{
  "num_hidden_layers": 21,
  "hidden_size": 160,
  "num_attention_heads": 2,
  "num_key_value_heads": 2,
  "head_dim": 64,
  "intermediate_size": 640,
  "vocab_size": 8192,
  "hidden_act": "tanh_gelu",
  "norm": "layernorm",
  "norm_place": "pre",
  "norm_eps": 1e-05,
  "positions": "learned",
  "qk_norm": true,
  "attn_scale": 0.125,
  "bias": "all",
  "tie_word_embeddings": true,
  "parallel_block": false,
  "init": "uniform",
  "init_std_qkv": 0.0374,
  "init_std_o": 0.0464,
  "init_std_up": 0.0535,
  "init_std_down": 0.0535,
  "optimizer": "adam_hyperball",
  "learning_rate": 0.00879,
  "lr_mult_o": 1.33,
  "beta1": 0.9,
  "lr_head": 0.0063,
  "max_grad_norm": 1.0,
  "warmup_steps": 332,
  "schedule": "wsd",
  "decay_fraction": 1.0,
  "decay_shape": "linear",
  "final_lr_fraction": 0.05,
  "batch_tokens": [16384, 32768, 65536],
  "max_seq_len": 1024,
  "doc_mask": true,
  "train_tokens": 244500000,
  "max_steps": 7381,
  "dataset": "wikipedia_en"
}
Each number is 128 + 24 x the weight over its row's rms, rounded and kept within 0 to 255. Layers, rows and columns count from 0. Numbers have three digits each. The size before them is the row's rms in percent of the matrix's.

# layer 13 MLP down, 160x640, rms 0.0536, rows 109-159, columns 192-255
121:095136130148121120096124143117152120145076114123115191098113162090112139126101126100146092102127176106139105099108102107118120116146140127150115088116124101112148147089166127147150147144149126
100:111116125133120105075146152135135133120130136141137094104127095153100146116119134108118115122069141131110099097161124127098136116134110132184147120124095145125117145131113167146132130169125092
092:137132070129126144098123200140139132114107113148140122140115117120138115155137137143109104164112135096095137126149135063167121130166132141151121162140065105136119127144091115126117139186137117
113:165108081135106113126144116143124113129155173115139105138123133146173101117109148136089137129146105121160093112111092137132108174100116137124132106102145119121153102127162121149130118144163137
102:126134108161119113135122122131128137096164132111160170174117104111148106113129140147129136137158115153181137103097144164085153085136163149152127148134105109097143159098110124115113132140062134
099:152128135124111092149137074120159122121106133137151144146144132117102145173138124127133157118101114118092107150143130112150132191080097108132140101138133132139118132100111113131106103122153110
103:108138144140159123124140140087111127120155126149089115106151112133118136147122127107149093131134117148173167104135106152084112100121122114122135137134142136143115130157097145155172114114108095
095:123106086150112108163148116154093142115170137122109163150151197143125099153094177136123147131127121133123135123107091176099070118148140133094118161078117140138137134132065132090137138115155130
096:136168132106121087145132146147142136083138127115165152127130137118119144121142130115144091128102135094097136107127142161093129106093131099106140147105167140143132151143137144147128122197151139
095:161094131137094124126128088152072142122119111140101138195135121094118137169122134154128104116116138166091153116103138138146152137150121113115100096103146161139117098116174146134132140122181135
094:079105155155148147125152166108135154144123106104131149099101107101129129108105141136124139127140192160148156151117080109106085135091144102134120107111053140127106125144123166165119112085117099
102:157136110117126117143155092143129117102108125099147176123124126107126093165114110129149094096127134157129124128098155113111098106166141103115142158116148165169106142126126133142116139128132106
113:070134062126110127133147103167159128133158171143149102101179112121148169162102126126123074119119086142127116192111109127157098134103093137128108193118153111090128157129104137107165089076139102
092:103141105124161092132142153108125109105141132125096096153110101154117186129148143137113150136129095124151164115116082101104135143172149104118148117141069128161129119142116117133167094169114139
097:081161126125117153085135145147150161171105138131164086135139123135131147098134111153146133101184106122112117155129083121128059141096151129089089100149171135159156124086190129124091156132170132
089:115119085093150149100117146084109121138116106087113162151099100110089174144156154135208100163083150123121145153150173110078175123140109172149158106148137135088154125125096121133138132122167090
095:125138114125132102110138122074098159140110123119155168136164157156146079158123137140110188139093149152114124097192092138120151108128157165097111141120153052044143135101114093140098152118145101
096:140117168137139152148129128125108082082122107131104137134148089132124175179098142106055111106141069152177145094122127119083138136107132100110133098130084116116119121130075145105159113106104116
102:135125136108145115164147053125130112107133137178130092145140171130113114134103131141086105146101125138178141080164099099136136111102125127144099165107136130122137132120192146090131127179156133
096:126119201120119118137159143116163160137124140155136146135171163124123119104082110108078116128102139138103139116122148162136086131159120131116119118110131140134105093115148128134108151129127130
102:152120183110113174129120079141106123151137105139138169135149181159113133095118099113107167105164156127101116123159164128114128152146081122128106122155141142130139109130186124155101153144127111
102:122139123117130140114089103119145129087131141112125121181141132074140128116128073129106155098144099135134155097167135119113117174201095139189109131131081135117134153143126134103156113103107182
104:134138194078138128119133128125156131113161097114116103137134141120129154182145125121137102108091118161124150124129090125124141154116148107105122120108171164086110155209134109121104132156090149
093:142148147151125089102163133140112102089093105120111165154126154129145135127140134125165109108156151107113110100079154150142092141146163129097152116104140168168129092119150102120090113160126132
114:083150128118127112121133082126131149111146128134116092110142100132112126190117119129142178145087148127134111149121125105104083155188084153139162180118124109155161172140094120166098153224102160
102:103138073112153121107133133118118085129148096127106157150149154133131118107122120102081105116160116129146113159134116072134104137168135134121132122136113130182139178140104132095121128175157122
093:122133189120107133092127118115090082176140135156110100119108084121111165139117116106165119092114134105161131135145136092119149143192122093125131113145089118139125144160067126081098135137123126
110:141132134127102148141115120166129145170141130134058148084084127129147087111130130142156116121118117166154102093117131133107157132127119110138095130124086112110135100094115131120148110120152132
103:139115089131132095129146125127115104182149161107100182108114095116161151105133089122100204135090159145211129110102159113106083105100155132159176135149128117141123168153162132142151114127133104
107:114124104144099140123113090079099118194097116102148116140117045123144165127129097085106126119105139125161091129135087146112190148111127109144151112098117151145095145142088135145135134121094142
096:200126158126122145133120171118129130096112101136137121138124098132125128138111164153153109122132110166106163128121136106138154128108119143114188100156119152149140125097171165167084185119106126
087:076131130094097133128151150125138132148136146146136125114084163111140092092168131121121143126111111096132131137100124127148074099143133149121109106145158134120125094138158110127146108113091144
089:122133147136123103083137125157098167095125131185184081139126135133129122108116106169119137109177136141150161178131121140170076091120153148108125122130191126118164120106168131111072122167169179
092:153103115126138107129116116109121168096107126127132112109144103129148148067111122144154139128156141163117095149100147127121114156143163131147107154121144100145134150113119130105140120131151130
095:123124108111113151149122138184143114107113092129127103127117162137119072153111115117098110113176149110154152114120129117138079102140149116133128165093090157112137158172128131103151125148117142
101:184143132144130101120153133113115126118152114138157127125116132143127091176135123127181108107160124178148117161067132105073127121133177139119115165113151139059119138114149122166138157129137160
101:156171123134153130111118093173123118139102168127075137150148133141147156102115129129108105170112128136128111157183110101123098134180135166147091122121164093150148131119076143100113103161144120
103:043130064172141112117130138155120128130116107133105160108143160149134088100117108147192125158141150105140103123097070107117165169139141164165091140147116106118121113108100141119134150116089103
100:147121116137137171118124077151113117090094132128160126158127100125118148125128148128123133110097091123120159136189192153090157141139153155160138130111116148106124155183136118124135136141133153
088:095124095143099177106159105108152146126128115128158123166168105142154105129139127120160107107159120138130084140119157120160093121129127097114136204139143120135111139170156144124189120103124132
097:092115115125102091105128078128139104119131149143108141119154101095090123157122109160114189092109133123141087179118090164144117171061121105067133179107130106130098106129159130147136116122125168
096:163123180126135124134113081114126146104135117140135106137142121110094161132130146136110186121153100105106177097095127134132159140146100122128123117117166084149122148151119127134097136138078161
097:122127177141108147117137100147138136145111149113136105123140078162095095148136136123130131088150109130139145141121139179150116130158118081143150170138124131129134153137136143154119124122147101
105:142137117134134151112130137173126093157180131174085134128205150126127147049162093154102101113127118126102151123085179121151120152112093144109100122127117163144146140102077112119130124105132129
111:126127063156080125167136089112144116132112127141146124153116114147133141129136151129112173119120106120086124157132138100175159134103132110118111116133131078117121116175167125154120168110067136
097:109107131132109128120104111127114099115109123136142121126133146136124129150112125094157143120178128117118135144122160173154149163176095088109122116146134131127128131109085139138122142110118118
105:145152142078118121103110134163140135086141125133102174113115153115136107123126133118103117148173097103146115104087165092127104116119129131149110151118150129147120139106149130093114140109129136
089:129135105102126153173122132116156111132158106115135098121167130109103121082145136146119180131114128108128076102152115125087098092078133119147169144134161152114153157125130143119110117103097179
090:087138113131138120130134141100131137094150105135120104110109137137121125142117132163132130145097128101104135141131149148146154124146100132126123068121097114127107128159128122145145122083143137
100:167099187123107122111137117159122133111102161120140084117167084105106132153093107174171137124180169126159087148083171117120144148201145106125151089112136149105118127135199120150138122147100159
100:142141093102130138104112164131132156101174149098119100130128172149124163120144088099110122137130080107110170149133121155156148147139157142171119123139158098129121069163204108075149085106137138